{"n_head": 4, "n_kv_head": 4, "norm": "layernorm", "norm_eps": 1e-05, "rope_base": 52700.0, "rope_fraction": 1.0, "attn_scale": 0.141, "init": "normal", "lr_head": 0.0218, "decay_shape": "linear", "train_tokens": 214800000}
Each number is 128 + 24 x the weight over its row's rms, rounded and kept within 0 to 255. Layers, rows and columns count from 0. The size above them is the row's rms in percent of the matrix's.

# layer 7 attention output (transposed), 256x224, rms 0.178, rows 106-127, columns 56-111
size [110 108 106 106 105 111 107 105 101 101 108 111 113 122 112 103 115 106 114 104 110 112]
[[130 213 132 131 125 135 136 137 141 107 129 147 128 106 101 128 150 132 131 113 113 132 158 126 109 111 116 105 123 104 146 130 169 146 133 141 119 160 126 120 112  71 144 130 117 129 150 175 151 135 154 144 145 110  84  97]
 [124  86 181 101 105 138 109 138 140 155 127 145 156 128 100 124 139 154 132 151 143 176 143 170 140 146 151 130 122  87  95 135  88 119 146 138  95  91 153 130 132  97 125 138 139 102 113 120 117 188 115 171  98 128  89 128]
 [145  99 148 108 130 129 113  93 115 119 148 134 168 117 131 153 108 122 106 107 113 149 157 127  81 157 105 139 124 105 124 139  87 130 140 156 130 146 124 117 135 135 143 147 124 138 142 101  96 104 125 158 114 151 145 142]
 [155 164 121  92  99 124 102 126  91  85 113 184 104 128 160 164 157 129 109 121 137 107 140 129 139 125 152 135 101 157 148 167 146 125 186 141 136 141 150 144 179  70  97 135 135 135 125 129 144 149 115 196 134 149 115 131]
 [115 204 141 130 162 107 100  99 161 144 149 143 134 141 135 163 109 156 146 141 177 136 117 119 142  95 113 150 161 119 134 111 132 158  91 137 157 130  90 145 137 150 149 108 110  90 120 135 147 103 183 111 102 114 113 123]
 [104 129  97 133 181 133 155 177 127 112 130 122 122 166 152 102 126 147 153 129 163 118 125 101 100 103 120 107 134 136 139 135  95 153  89 130 131  93  88 127 125 108 122 131 133 172 126 120 151  95 140 127 136 135  88 147]
 [108 101 133 161  85 137 136 144 171 188 136 154 164 162 171  97 107 138 111 114 126 165 132 145 139 108 122 133 173 111 130 134 133 141 103 141 162  87  85 169 147 126 123  84 129 132 132 117 170 119 146 145 110 135 117 161]
 [144 111 128  74 139 126  85 115 127 126 109  74 127 118 186 139 163 114 131 127 183  74  81 127 101 125 152 165 135 130 117 138 167 140 118 131 129 155 100 142 128 148 134 156  93 180  95 124 111 121 120 123 139 123 144 166]
 [128 113 103 131 156 133 112 131 202 114 109 126 133 114 101 139 127 109 132 129 116 141 123 177 106 108 115 106 129  90 116 136 137 129 140 132 112 121 155 130 139 106 128 150 140 116  96  90 159 137 146 130 127 119 121  74]
 [ 95 149 180 174  94 177 137 174 129 135 116 110 125 142 122 159 103 166 165  97 104 112 134 104 150 135  92 141 113 119 117 124 135 125 110 122 121 168 125 123  97  85 122 104 171  71 153 154 155 140 119 157 125 145 172 125]
 [116 125 163 133 102 149 118 136 148 109 125 126 129 142 139 152 123 106 144 106  80 104 123 122 119 136 135 163 155 154 130  95 139  96 126 121  63 125 133 170 139 125 154 141 160 130 146 127 177 149 112 131 128 119 125 157]
 [127 102 149 100 149 153 130 124  96 124 119 122  94 117 147  78  95 127 112 157 121  88 115 131 135 118 113 124  93 106  94 190 174 140 136 138 116 166 134 109 121 129 157 126 137 112 123 123 108  60 146 168 147 164  98 111]
 [138 153 100 106 152 108 113 168 157 117 147 136 153 143 140 141 155  98 118 103 126  69 134 116  95  91 149 107 135 102 149 126 171 104 169 132 125 129 140 165 134 144 139 135 164 158 123 160 115 136 103 129 146 158 110  97]
 [142 134 118 131 127 170 136  94 102 136 163 129 145 171 133 116 160 107 122  99 157 126  88 157 116 146  87 157 109 120 116 126  85 125 120 106 159 141 114 129 154 135 132 125  79 156  97  67 176 158 130 126 128 141  95 123]
 [120 104 124 145 117 164 133 165 125 167 148 124 124 169 122  99  51 128 101 107 155 117 130 120 148 109 106 118  98 119 157 119 144 100 116 143 145 125 127 160  90 130 126 131 103 141  87 130 180 154 139 119 110 124 115 161]
 [ 95 147 185 159 144 119 122 146  66 162 113 101 107 185  74 173 114 119 106 100 121 115 126 111 125 111 120 126 145 107 123 121 140  98 144  68 128 116 136 102 161 135  91 136 109 106 129 138 117 147 156 155 121 165  57 141]
 [127 144 156  94 123 121 145  94 109 150  91 136 186 104 109 137 106  99 180 147 102 133 126 111 151 103 128 109 121 137  80 111 127 114  47 181  90 115 166  85 161 156 140 149 113 131 164 149 161 101 104 122  91 120 129 125]
 [135 155 122 123 151 125 106  72 106 115 110 152 147 150 132 110 128 126  90 118 132 147  76 138 122 146 122 131 120  99  85 181 106 101 104 133 159 155  92 113 104 132 111 112 162 111 109 154 147 120 111 109 134 132 142 120]
 [151 144 105 108 129  77 114 112 121 149 141 105 103 104 125 177 115 129 146 110  96 140 153 116 134 135 198 133 117 130 131 124 137  87 133 120 130  99 145 102 102 148 134 124 103 155 130 123 179 165 143 197 120 162 140 161]
 [149 153 157 140 136 102 169 102 149 213  90 118  87 101 173 100 109 108 111 171 118 173 122 115 121 122 120 157 120 126 125 121 195  81 145 130 114 133 130 126 144 172 161 108 124 157 150 157 115 131 112 142  95 109 118 142]
 [116 115 121 134 169 111  96 132 133 125 123 149 138 118 146 152 131 127 109 143 109  96 121 140 133 171 158 170 107 135 147 144  92 213 122 129 108 113 116 156 113 129 146 149 115 166 131 128 132 144 151 116 147 134 142 127]
 [125 165 153 128 106  78 161 196 146 111 110 145 157 141 151 173 140 108 123  98 112 175 116 123 136 143 119  99 149 107 142 115 117 150 127 136 104 122 151 120  94 182 114  90 174 122 128 110 152  91 167  94 167  92 167 130]]
# layer 7 attention value, 256x224, rms 0.204, rows 107-127, columns 56-111
size [106 101 105 104 112 104 105 103 111 109 116 110 119 109 103 117 109 110 107 113 108]
[[107 174 128 122 144 100 121 130 147  86 158 105 124 156 147 128 121  98 131 146 167 150  96 138 126 127 131 155 109 163 185 141 165 167 108 118 142 149 118 110 115 147 116 137 144 122 145  99 131  71 140 120 123 167 133 146]
 [147 124 101 165 115 147 127 138 167 126 153 164 151 127 101 117 105 155 128  90 130 114 110 177 145  93 175 148 145 135 148 144 124  99  89  95 114 104 131 123 135 111  87 161 131 103 121 128 184 134 165  74 125 111  91 115]
 [121 136 124 124 149 112 106 137 138 162 126  96 161 133 130 156 116 126 132 140 100 139 110  96 104 132 156 115 138 147 156  76 158 107 106  95 114 100 125 106  92 147 148 127 122 131  77 148 118 157  87  88 116  96 146 119]
 [133  70 133 104 100 163 157 142 151 109 125 126 123 180 101 138 145 105 142 134 121 112 116 112 112 183 128  96 104  99 106  95 114 118 138 135 155 122 153 125 124 132 100 107 145 131 116 115 110 110  90  91 115 129 129 145]
 [174  92 169 120 112  95 154 116  92 148 111 124 134 117 145 150 103 125 115 118 128 129 139 122 143 147 163 114 103 145 115 144 161 100 125 127 122 166 108 103 150 158 144  94 117  90 168 162 120 122 148 126 170 125 172  95]
 [140 111 133 141 132 142 105 134  91 105 137 118 142 117 122 154 129 135 117 120  98 103 136 160 110 123 166  91 121 143 126 132 116 105 131 147  90 156 163 122 114 138 162 169 130 135 129 150 108 144 108 164 117  81 116 140]
 [ 97 126 146 153 108 122 135 138 128 130  94 145  83 143 104 129 106 106 123 121 129 184 157 141 120 144 101 138 134 148 123 112 101 113 161 133 149 128 121 123  80 111 101 112 135  91 140 131 151  95 153 170 142 144  84 131]
 [127 130 100 104 104 137 150 104  69  92 141 125 144 114 142 167  71 146 169 109 129 119 105 117 119 130 143 170 129 108 124 111 116 159 108 133 164 163 113 123  93 139 141 105  96 142 118 139 101 110 131 100 128 168 140 176]
 [185 141  75 107 135 103 163 128  75  95 131 123 131 107 101 105 141  73 142 126 139 161 121 155 103  88 157  98 140 149 118 116 133 100 128 113 146 137 120 118 148 206 148 163 103 143  89 105 100 152  91 107 103 112 101 145]
 [179 161 127 141 137 118 158 151 105 150 104 139 142 112 139 110 124 103 181 152 165 127 138 149 165 135 119  96 109 146 120 161 106 125 126 112 126 125  92 110 125  68 118 124 131 153 127 132  90 108 113 138 133 146 158 130]
 [ 95 157  92 141  98 139 114 135 144  83 105 135 136 141 106 127 129 151  86  94 110 141 119 127  90 135 150 159 128 133 153  85 125  93 158 131 123 128 110 171 153 152  91 116  69 126 161 125 139 132 120 125 141 100 135 160]
 [109 139 114 114  85 137 138 113 129 117 129 109  97  84 144 137 139 152 139 119 128 174 103 108 108 114 128  93 135 113 136 136 108 162 100 166 157 135 117 155 112 129 156 114  53 105 132  87 149 146 113 108 139 105 149 141]
 [115 171 124 107 151  96 154 153 178 158 104 126 155 126 166 128  93 180 143 135 113 127 146 107 100 145 140 105 113 124 101 151 137  95 130 134 126 115 140 117 109 173 126 145 142 120 123 190 125  93  97 109 130 176 177 149]
 [127 159 199 118 158 108 147  70 142 131 115 117 144 168 126 164 146 110 135 127 100 105 138 121 143 126 116 169 103 177 107 122 114 136 132 128 159 125 124 115 131 118 131 163 147 123 118 142 122 144 131 138 103 121 166 100]
 [107 118 110 102 147 171 131 117  85  94  91 113 131 134 172  94 123 128 106 156 143 114 143 161 124 119 136 103 142 144 144 154 137 156 111 135 140  89 136 155 128  97 135 124  97 146 148  95 167 130  85 127 106 110 168 128]
 [160 141 103 111  97 111 151 165  85 114 130 127  88  91 145 108 118 103 149 120 143 142 132 146 134 124 149 104 159 164 163 142 134 131 161 101 146 119  76 164 104  87 144 130 142 124 116 149 106 147 108 119 117 138 136 145]
 [126 120 129 159 118 115 117 102 116 141 123 105 137 108 181 135 109 150 138 135 122 125 188  95 149 135 113 125 101 171 138 106 122 127 132 152  89  67 115 150 159 106 129 140 125 142 137 148 114 165 165 128 118 175 125 127]
 [ 95 102 180 109 163 140 105 122 109 125 112 121 168 110 148 109 153 106  94 136 115 129  89 113  89  64 128 121 140 129 105 158 132 123 107 144 154 138 144 165 124 131 152 104 119 130 122 138 107 108 116 146 113 100 138 124]
 [147 121 163 131  96 168 111 176  91  88 135 116 154 126 138 126 160 111 102 154 140 109 104 153 120 117 111 115 144 114 119 120 106 148 155 162 157 112 125 129 100  87 123 127 137 128 143 134 153 125 134 136 135  95 117 138]
 [159 163 111 123 172 141 143 127 128 119 112 119 134 144 121 149 135 137 116 131 139  91 151 108 128 121  97 115 127 146 123 166 100  98 111 113  82 122 126  76 119 156 149  89 128 136  93 132 179 117 160 124 103 162 149 144]
 [139 101 116 131 134 136  92 114 102 139  90 133  98 129 108  83 113 157 126 142 151  86  89 132 126 108 130 164 119 151 118 156 143  92 142 151 166 137 145 151 119 171 166 128 138 117 133 158  96 129 108 156 119  98 110 139]]
# layer 7 attention query, 256x224, rms 0.188, rows 128-166, columns 56-111
size [ 84  94  87  98  91  95 100 105 109 101  92 119 117 113 109 113 105 113 110 111 112 107 108 111 113 116 107 118 101 110 113 108  89  85  82  87  95 100  92]
[[118 145 174 165 124 139 152 146 139 109 168 115  76 115 109 110 149 102 131 132  96 148  88 127 138 134  94 191 125 110 117 131 146 117 142 147 138  81  82  81  95 176 102  80 167 130 132 128 143 117 123 115  96 105 121 138]
 [127 117 140  83 143 142 146  89 107 126  82 162 122 165 117 145 176 172 159 163 106 148 183  94 123 170 119 126 118 110 145 120 132  93  79 148 129 111 113 142 122 146 111 122 109 103 157  97 133 134  87 112 140  68 110 124]
 [150 105 140 132 149 127 156 150  99 162  53  91 167 109  71 137 130 125 138 110 113 131 173 139 107 112 127 151 132 119 150 137 116 137 145 161 131 156 153 106 114 106 157 150 107 164 110 127 162 136 148 153 156 126 106 150]
 [151 115 128 105 103 127  51  95 129  95 163 175  91 140 119 109 125 111 126 102 102 147 129 140 132 157 150 139 125 105 103 112 125 109 173 141 179  97 109 122 122 126 112 103  95 106 132 115  70 158 152 111 152 126 145 121]
 [133 137 116 154 133 134 148 122 121 108 179 115 136 139  80 136  74 129 137 134 109 149 115 139 107 123 135 104  96 129 116 133 105  81 139 137 102 148 143  83 101 124 163 121  97 137 140 140 134  67 100 132 133 169 123 145]
 [126 147  94 108 139 144 162 121 143 129  94 109 134  98 111 197 130 118 100 176 152 116 107 105 116 120 108 125 126 142 158  98 127 131 134 138 155 141 162  75 125 109  96 159 102 104 132 161 155 101 113 135 153 133 133  58]
 [150 185 132 153 147 139 140 120 118 149 156 130 137 129 129 150 107 140 111 152 118  86 133 116 103 126 121 137  93 183 121 113 105 118  96 134 100 134 120 127 137 127 106  94 129 109 144 157 108 126 140 140 149 126 127 151]
 [138 123 153 156 113 143 146 106 141 130 103 154 130 108 129 119 205 118 125 106  68 157 113 162 101 102 117 120 107  85 121 149 179 115  78 133 128 162 133 146 132 164 100 123 124  99 138 120 140 162 146 128 140  93 113 108]
 [123 107 107 135 164  84  99 114 171 136 167 132  86 173 161 179 140 125 149 117 134 122 124  95 125 141 130 128 133 116 123 146 141 125 107 134 152 147 127 126 162 176 180 148  97 158 120 123 107 135 191 123 152 123 135  77]
 [134 122 105 134 123 141 165  96 152 130 138 113 134 154 101 115 141 125  87 105  90 150 105  88 133  93 140 183  96  85 134 159 165 145 123 166 145 153  99 150 132 171 123 130 125  84 125 141 141 125 103 117 143 154 108 112]
 [ 81 109 124  92 120 132 162 105 135 141 104 103 155 142 150 165 145 100 119 118 132 144 155 120 149 125 161 109 123 118 134 117 105 159 111 164 103 136 164 131 114  96 115 104  75 181  93 123 131 160  93 111 130  76 137 135]
 [ 98 112 131  98 108 154 162 130 109 124 127 101 168 177 142 140 125 162  81 152 104 147 145 135 125 130 140 109  70 144 129 149 133  95 120 104 140 112 105 158 150 112 130 108 121 140  97  84 183  98 101 146 123 115 113 142]
 [132 106 143 120  81 120 104 166 130 174  97 146 108 146 134 126 169 103 159 126 138 113 167  75 152 124 166  91 155  93  90 121  91 129 136  91 143 110 143 149 156 158 156 125 114  95 135 103 152 144 130 136 142  62  95  90]
 [106 136 127 128 113 119 117 153  75 125 124 104 133 106 101 111 139 132 147 116 129 146 128 163 170 162 102  76 153 116 147  95 136  93 154 115 117 141  91 122 104 125 126 118  97 124 125 132 118  97 174 111 145 153 101 190]
 [110  78  79 164  90  93 111 122 127 173  89 152 165 125 110 102  95 106 114 130 151 152 146 165 145 132 125 149 155  70 148 117 104 128 153 135 151 123 116 137 126  90 100  98 147 132 128 111  80  89 130 120 150  96 155 135]
 [130 124 128 133 112 105 125 147 120 145 101 121 116 119 103  97 131 125 151  91 192 151 149 119 169 105 163 165 134 124  93 106 118 132 136 118 144 127 127 118 114 155 149 109 113 114 136 148  94 168 102  73 137 100 140  73]
 [155 136  55  99 132 123  75 148 148 113 131 133 106 119 110  95 150 143 143 139 114 181 119 136 121 119 127 120 164  88 110 119 126 104 124 143 174  88 139 154 147 129 135  84 138 115  96 122  93 115 127 132 133 136 119 144]
 [115  92 123 114 129 117 142 141 124 134  97 140 136 131 132 146 162 137 131 144 123 135 155 117 183 127 139 131 110 118  92 119 130 136  86 139 168 110 137 121 112 110 152 177 146  99  97 100 114 138 160 143 153 150 135 106]
 [147 133  89 156 137 118 120 126 107 145 129 125 121 145 114 171 119 184 119 131  99 145 149  96 122  96 161 169 113 135 131 148 140 142  76 137 156 138  96 132 168 119  92 144 115  85 156 149 142 113 140  98 125 105 153 140]
 [148 126 135 167 128 173 157 104 126 130 145 156 107 125 130 121 122  91 117  81 148 168 101 128 122 145 108 121  99 128  59 125 109 131 136 127 107 127 152 118 113 138 117 126 143 145  91 132  96 118 140 140 152 104 113 169]
 [112 116 121 137 159  98 116  91 156 115  81 123 151 158 106 158  96 118 155 152 139 104 120 134 127 135  81 133 140 131 154 100 175 160  73 122 149 145  85 129 142 158 117 135 128 116 159 122 146 109 154 135  86 123 105 136]
 [ 92 126 161 153 158 150 104 105  98  98 112 135 172  73 119 105 111 146 137 126 147 111 103 158 150 126 148 126 162 110  94 122 124 100 144 110 114 121 139 132 114 118 166 103 140 123 135 132 132 118 132 142 141 124 122 134]
 [148 108 104 125 104 110 153 105  99 140 145 117 122  86 125 126 147 117 100  83 120 122 122 161 124 148 137 163 105 135 111 131 159 140 150 157 127 166 138 121 136 157 121 150 142 152 118 128 139  71 172 131 124 150 136 136]
 [161 143 131  91 111 196 113 166 144 109 113 114 151 136  98 116 167 148 121 116 166 151 162 119  81 133 133 115  80 164 130 143 137 134 119 107 176 140 167 119 136 101 163 105 102 152 104 130 131  83 162 129 129 154 131 158]
 [142 124 119 153 143 141 126 111 177 128  91 148 150 123 115 112 138 147 109 113 112 137 110 114  99 152 123 134 135  78 152 131 135 164 126 142 114 121  99 148 124 109 114 115 159 121 157 149 190 109 156 124 127  86 107 108]
 [131 116 155 126 112 129 115 135 124 168 117 138 123 107  99 126 121 117 179 104 133  93 118 133 109  96 131 132  95 106 110 133 108 144 155 128 127 142 153 123 110 103 114 129 130 127  61 102 149  94 106 192 107 184 158 122]
 [ 88 132 169 203  97 170 131 115 121  65  89 114 112 125 135 109 109 161 137  95 142  99 165 141 138 128 107 141 152 122 120 148 114 152 120 162 140 151 103 126 142 117 136  67  71 125 105 123  87 158 131 131 158 136 141 111]
 [122 151 130 143 155  97 125 113 189  73 148 172 146 163 134 117 126 115 157 150 115 112 125 120 119 111 143 120 116 134  95  84 129 121  84 113 163  91 108 131 110 143 106 161 143 143 137  96 139 131 153 152 122 127 149 133]
 [129 129 119 163 134 148  86 147  90 139 170 111 105  99  99 149 107 155 120 125 144 136 150 127 128 112 116 112 104 122  98 133 133 115 133 150 120 172 149 136 112  95 105 124 106 169  83 112 143 118 144  93 152 131 110  95]
 [182 102 124 109 137  95 114 131 140 141 134 158  83 135 107 196 127 137 173 134 172 105  94 156 130 152 111 159 150 126 114 114 134 141 148 107 150 134 127 126  97 155 139 104 174 106 104 138  89 113 108 135 180 120 122 141]
 [ 84 181 112 111 130 136 166 171  88 148 128 112 152  96 101 112 158 170 161 122 120 123 115 110 129 129 121 118 128  88 124 107 172 129  97 107 138 134 131  99 125 145 149 125 119 134 110 138 171 116 106 115 124 153 124 127]
 [106 132 123 165 145 141 136 125 145  88 126 135 165 126 139 173 159  84  76 114 164 119 131 139 148 100 125 150 111 127 118 110 108 121 126 136 144 123 138 173 142  93 107  84 113 159 117 162 124 151 137 136 166 162 120 110]
 [144 155 129 142 128 151 108 159 150 118 158 146  83  67 157 137 138 147 120  95 159 133 113 141 150 118 113 125 141 151 120 120 130 138  97 112 121 125 110 124  93 118 131  81 140  75 130 100 128  98 138  93 128 130 150 137]
 [125 116 137 142 105 155 142 148 107 134 122 106 124  91 128 111 137 126 147 118  92 141 117 149 118 150 117 159 108 102  86 174  83  93 123 100 101 142 109 120 132 145 151  89 136  99 122 127 166  88 135 114 172 133 118 109]
 [126 141 100 123 142 138 119 107 143 103 145 102 103 134 178 147 139 154 120 150 108 123 104 141 129 113 120 101 175 101  92 127 125 120 172 115 114 134 126 124 113 141 127 132 160 137 171 108 101 107 173 151  80 130 148 146]
 [109 135 117 124 123 109 125 138 140 122  59 136 121 111 139 140 120 108 113  80 110 123 156 147 114 126 150 148 175 118 118 150 122  92 126 141 149 119 142 126 137  83 130 142 193 125 137 155 140 117  68 175 107 144 124 177]
 [144 165 107 111 166 139 147  77 156 143 176 138 143 123 108  97 116 153  65 119  91  68 137  88 120 140 142 143 109  88 144 134 114 158 161 135 126 165 104 139 134 138 130 132  58 135  69 145 133 108 155 121  77 121 146 137]
 [ 91 127 151 118 135 133  98 158 167 105 145 123 109 138 127 120 115 152 140  99 105 164 137 127 159 132 145 144  90 105  83 105 109 113 136 126 120 130 107  79 103 131 146 121 166 139 132  84 125 140 133 128 130 108 118  68]
 [ 56 135 136 119 152 149 172  94 122 163 156 127 171 107 139 145 115 124 101 140  91 147  79 108  96 118 120 105 113  70 123 165 107 104 104 141 142 162 131 130 155 144 173 141 130 133 105 133 139 154 159 120 112 114  90  94]]
# layer 7 attention key, 256x224, rms 0.189, rows 128-165, columns 56-111
size [ 84  93  88  84  89  90 102 116 105 105  95 104 106 109 117 120 110 118 102 115 106 101 106 111 114 121 105 106 109 111 107 105  89  82  74  89  88  99]
[[142 128 141 102 144 138 146 134 147 111 101 128 140 147 135 145 154 119 123 130 137 123 110 119  89 144 112  77  88 125 172 107 113  99 164  77 159  91 127 137 130 147 168 120 112  94 134 107 152 120  89 142  99 115  94  90]
 [114 155 141 132  81 121 148 120 112 134 114 103 143 137 110 158 134 170 153 129 159  93 121 127 113 127 118 125  97 114 128 123 128 146 113  73 105  95 113 141  83 144 131 154 149 139 111 103 142 168 117 156  77 116 129 119]
 [139 121 131 126 163 123 112 120 104 171 203 118 162 119 115 148 196 122 126 132  93 134 106 147 139 106 138 112 139 122 136 177 104 134 142 120 142  86  96 142  91 124 157 177 133 160 174 122 123 130 151 130 110 106 151 108]
 [132 169 140 180 122 126  99 130 139 108  91 144 105 101 140 143 142 146 106 122 116  97 136 137 127 134 168 103 151 155 139  98 115 127 161 120 100  75 147  98 101 119 106  89 113 171  81 102 136 110 121 158 196 161 186 143]
 [117 153 157 115 141 151 141  87 114 146 152 118 123 144 123  99  87 115 123 196 137 159 114 158 183 126 156 141  80 100 142 122 158 167 103 159 152 170 140 100 156  58 116 153 115 131 131 120 122 131  98 117 165 149 132 121]
 [154 138 120 111 132 116 140 105 114 116 122 111 175 154 126 143 139 179 127 106 158  75 110 127 125 119 117 130 115  89 140 135  95 136  82 126 113 159 169 130  97 123 116 122 157 128 118 142 161  88 134 109  99 107 152 156]
 [114 108  77  67 118 143 142 151 129 149 152 123 118 137 147 140 125 126 125 144 188 105 155 116 128 111 160 117 118  80 134 108 160 140 157 111 128  86 140 162 138  96 114 153 144 165 136  97 160 127 148 132 166 105  91 172]
 [148 103 143 155 124 112  99 133 121 142 131 135 113  83 147 121 136 117 172 142  99 138  94 153 142 108 151 133 114 161 106 146 120 112 119 145 104 148 122 154 114 143 122  52 109 132 125 151  90 124 118 126 146 159 140  93]
 [139 157 121 130  91 143 116 148 116 121  92 159 101 125 124 147 138 123 149 106  66 103  88 128  87  93 109 134 113 127 168 165 114 132 120 138 137 102  97 113 164 124 112 113 166  96 134 115  77 130 169 114  73 136 140  96]
 [150 109 104 130 138  93  97 126 146 120  65 163 107 120 140 142 113 133 101 132 100 136 117 129  75 128 128 140 132 117 160 158 122 125 114 189 136 144 135 122 119 146 165 154 110 120 168 129 123 142 169 137 145 134  94 110]
 [ 48 120 154 110 147 114 126 133  89 103  84  83 128 147 168 108 144 131 136 108 129 108 140  94 140 174 124 123 149 125 155 144 138 144 175 125 105 152 110 122 142 122 110 106 108 102 148 111 132 177 142 131 132 126 162 118]
 [110 113 113 124 149 107 131 122 100 173 166 123 121 135 109 150 142 104 156 103 117 163 120 122 136 100 121 162 149 114 141 127 108 108  85 139 135 112 106 137 110 103 147 128 159  98 145 148 165 166 135 160 152 105  92 145]
 [142 114 126 137 140 141 127  96 157 114 108  97 124 145 122 153 137 142 150  93  99 132 154 136 111 145 142 132 137 135  89 151 138 131  95 137 132 120 110 107 145 141 154  95 139 109 145 128 120 118 142 133 105 106 143 134]
 [142 119 141 106 136  84 182 132 142 127 125 151 128 138 126 114 147 120 127  90 160 140 144 167 139 128 110 118 123 161 154 130 110 136 155  80 154  84 141 121 106 121 134 140  61 126 106  80 142 109 125 103 132 125 124 108]
 [ 82  89 125  86  96 140 170 117 160 107 118 134 155 151 173  57 181 113 104 141 138 160 162 122 168 141 136  78 105 122 151 133 137 121  97 152 153  96 122 160 147  78 142 123 131 110 117 180 116 122  95  93 154 127 107 119]
 [138  99 103 142  91 100 141 153 140 109  99 111 149 128 110 109 164 143  91 132 132 126 142 135 117 140 153 117 108 177  92  98 139 128 128 120 132 116 129 142 151 138 146  82 112 126 137 161 117 129 105 144 166 108 145 101]
 [138 103 102 163 144 153  71 150 149 111 129 132 141 106 117 144 107 126 130 121  79 152 112  88 140 115 154 115 127 106 140 152 132 106 147 151 130 137 183 140  91 162 124  62  84 140  98 132 128 153 159 106 140  94 138 124]
 [ 90 100 143 170 136 131 131 115 141  75 122  95 117 117 136 135 170 167 155 115 174  96 143 130 130 128 121  80 130 115 103 120 128 111 117  84 106 165 147 132 122 109 108 117 124 114 172 144 115 150 124  80 148 126 161 123]
 [146 105  90 147 125 112 110 143 157  89 127 162 122 158 187 154 129 108 138 118 147 171 142 109 147  93 132 152 130 153  94 100 123  98 131 127 140 156 123 169  95 118 169 120 186 112 145 143  96 113  88 129 124 145 118 128]
 [155 185 137 151 122 142 134 142 118  91  89 136  95 120 130 157 122 101 141 151 105 123 114  96 122 134 129 141  96 136 142 115 116 120  98 115  91 158 148 171 129 140 134 122 131 142 151 117 107 135 130 115 168 125 156  75]
 [130 115 141 104 116 123  93 124 136 140 100 122 134  93  99 108 132 209 103 157 152 176 143 126 157 120 146 145 157 119 144 147 132 158 117 120 152 106  66 182 168 126  92 118 172 141 108 110 132 134 109 105 106  90 115 155]
 [126 100 139 141 114 132 159 114 113 116 101 129 133 131  93  71 139 104 121  89 158 126 155 122 156 146 135 106 138 126 129 115 157 150 139 155  93 119 135 142 127 121 166 147  96 139 118 102 139 150 109 133 101 140 105 103]
 [ 93 165 111 102 143 107 151 120 118 136 132 141  97 106 114 105 110 144 153 111 112 120 141 138 181 156 164 123 124 114 159 137 134  89 123  81 127 150 104 141  55 149  99 125 148 120 124 108 154 150 154 127 120  94 115 129]
 [156  90 141 126 133 144 118 120 120  92 135 140  95 133  52 152 108 126 134 132 117 140 147 143 145  90 141 120 118 116 101 104 103 147 121 174 141 175 127 101  83 102 132 113 117 160 116  99 137 129 141 118 123 165 160 147]
 [145  97  98 105 166 114 149  73 159 116 153 131 131 114 138 115 131 110 144 120 133 120 113 163  96 117 128 168 143 165 167 126  99 116 155 105 140 149 148  74 127 140 137 114 110 128 123 148 144  99  89 128 178 138 122 157]
 [112 128 129 150  91 176 189 112  70 126 136 128 110  94  87 155 111 100 170  92 165 103 126 120 174 143 142 126 138 140 141 118 170 135 134 120 112 149 122 149 160 162 131 152 138 133 117 107 176 113  86 149  97 128 136 105]
 [139 105 159  95 133 144 164  75 147  95  72 140 138 142 159 134 123 147  94 116 148 140 128 145 146 114 117 123 148 100 125 133 116 141 171 177 135 136 109 159 139  93  94 114 132 151 154 116 115 104 127 138 128 125 192  80]
 [130 125 145 136 146 144 130 167 121 128 122 120 160 164  80 116 113 158 137 150 143  96 124 161 130 102 104 103 129 150 139  96 140 166 152 109 115 132 145 163 128 112 143 146  90 137  99 116 125 146 135 128 145 152 102 114]
 [148 138 120 146 109 139 161 149 118  85 136 141 141 106 105 122 118 120 122 122 119 129 113 118 132 139 141  96 129 157  76 116 167 157 107 157  96 103 147 109 141 151 120  98 119 138 119 140 122  93 136 144 101 105 142 125]
 [102 116 116 157 105 107 115 157 133  96 122 129 110 194 140 122 148 141 137 140 133 124 154 157 146 123 148 124 146 131 136 148  75 140 140  92 113 106 112 171 129 100 105  91  97 124 159 121 134 143 110  80 147 113 118 124]
 [143 125 140 177 120 134 129 111 129 121 108 119  81 126 115 110 125 125 149 104 152 136 108 117 143  77 143 165 122 167 111 124 148 116 106 101 126 132 146 103  89 135 146 148  86 128 113 150 139 168 116 120 130 115 137 126]
 [169 116 104 175 127 124 160 108 173  71 117 118  92 175 152 143 122 136 103 116 118 139 190 115 134 106 130  95 174 132  95 130 122 153 113 104 147 149 125 131 148 111 138 112 135 115 167 106 123 141 161  89 123 144 143 106]
 [183 107 186  78 160 162 140 130 124 108 123 147 101  85 153  93 100 123 149 110 155 154 121 191 155 137 119 121  95 130 104 169 106 138 142  94 144 126 132 125 170  90  78  59 110 145 121 142 109 127 123 136 180 149 119 119]
 [107 142  98  84 116 159 127 115 112 157 101 117 138 130 168 115  86 109 148 104 147 122 128 130 100 150 152 127 121 126  80 144 155 121  97 146 144 119 119 110 121 127  86 133 104 134 130 128 138 144  85 127 132 160 150 127]
 [109 178  98 183 152 156 104 159 160 158 122 135 108 132 135 135 112 126 102 106 179  63 140 122 144 136 123  72 118 125 126  67 114 107 127 140 151 108 155 109 173 103 123 200 102 141 157 101 129 105 106 122 121 124 111 116]
 [116  82 166 117 167 129 104 101 109 115 129 161 138 187 111 133 136 120 133 111  95 129 126 152 139 124 124 145 151 106 134 138 138 106 151 135 106 176 119 131 120 122 141  85  82  83 159 157 152 127 153 189  84 123 103 132]
 [144 127 138 180 112 139 149 182 101 119  96  97 173 115 135 151 133 117 128 137 159 112 150 124 138 170  84 129  97 112 115  90 150 129 164 166 148 106 116 108 163 141 172 130  86 118  95  81 133 113 145 147 107 120 113 116]
 [105 167 123 138 100 123 114 197 137 134 135 118 161 108 136 105 159 104 149 114  91 106 146 167 135 128  85 105 126 189 102 148 138 149 148 141 108 128 131 128 142 129 101  80 105 140  87 130 142 102  88 138 153 139 157  97]]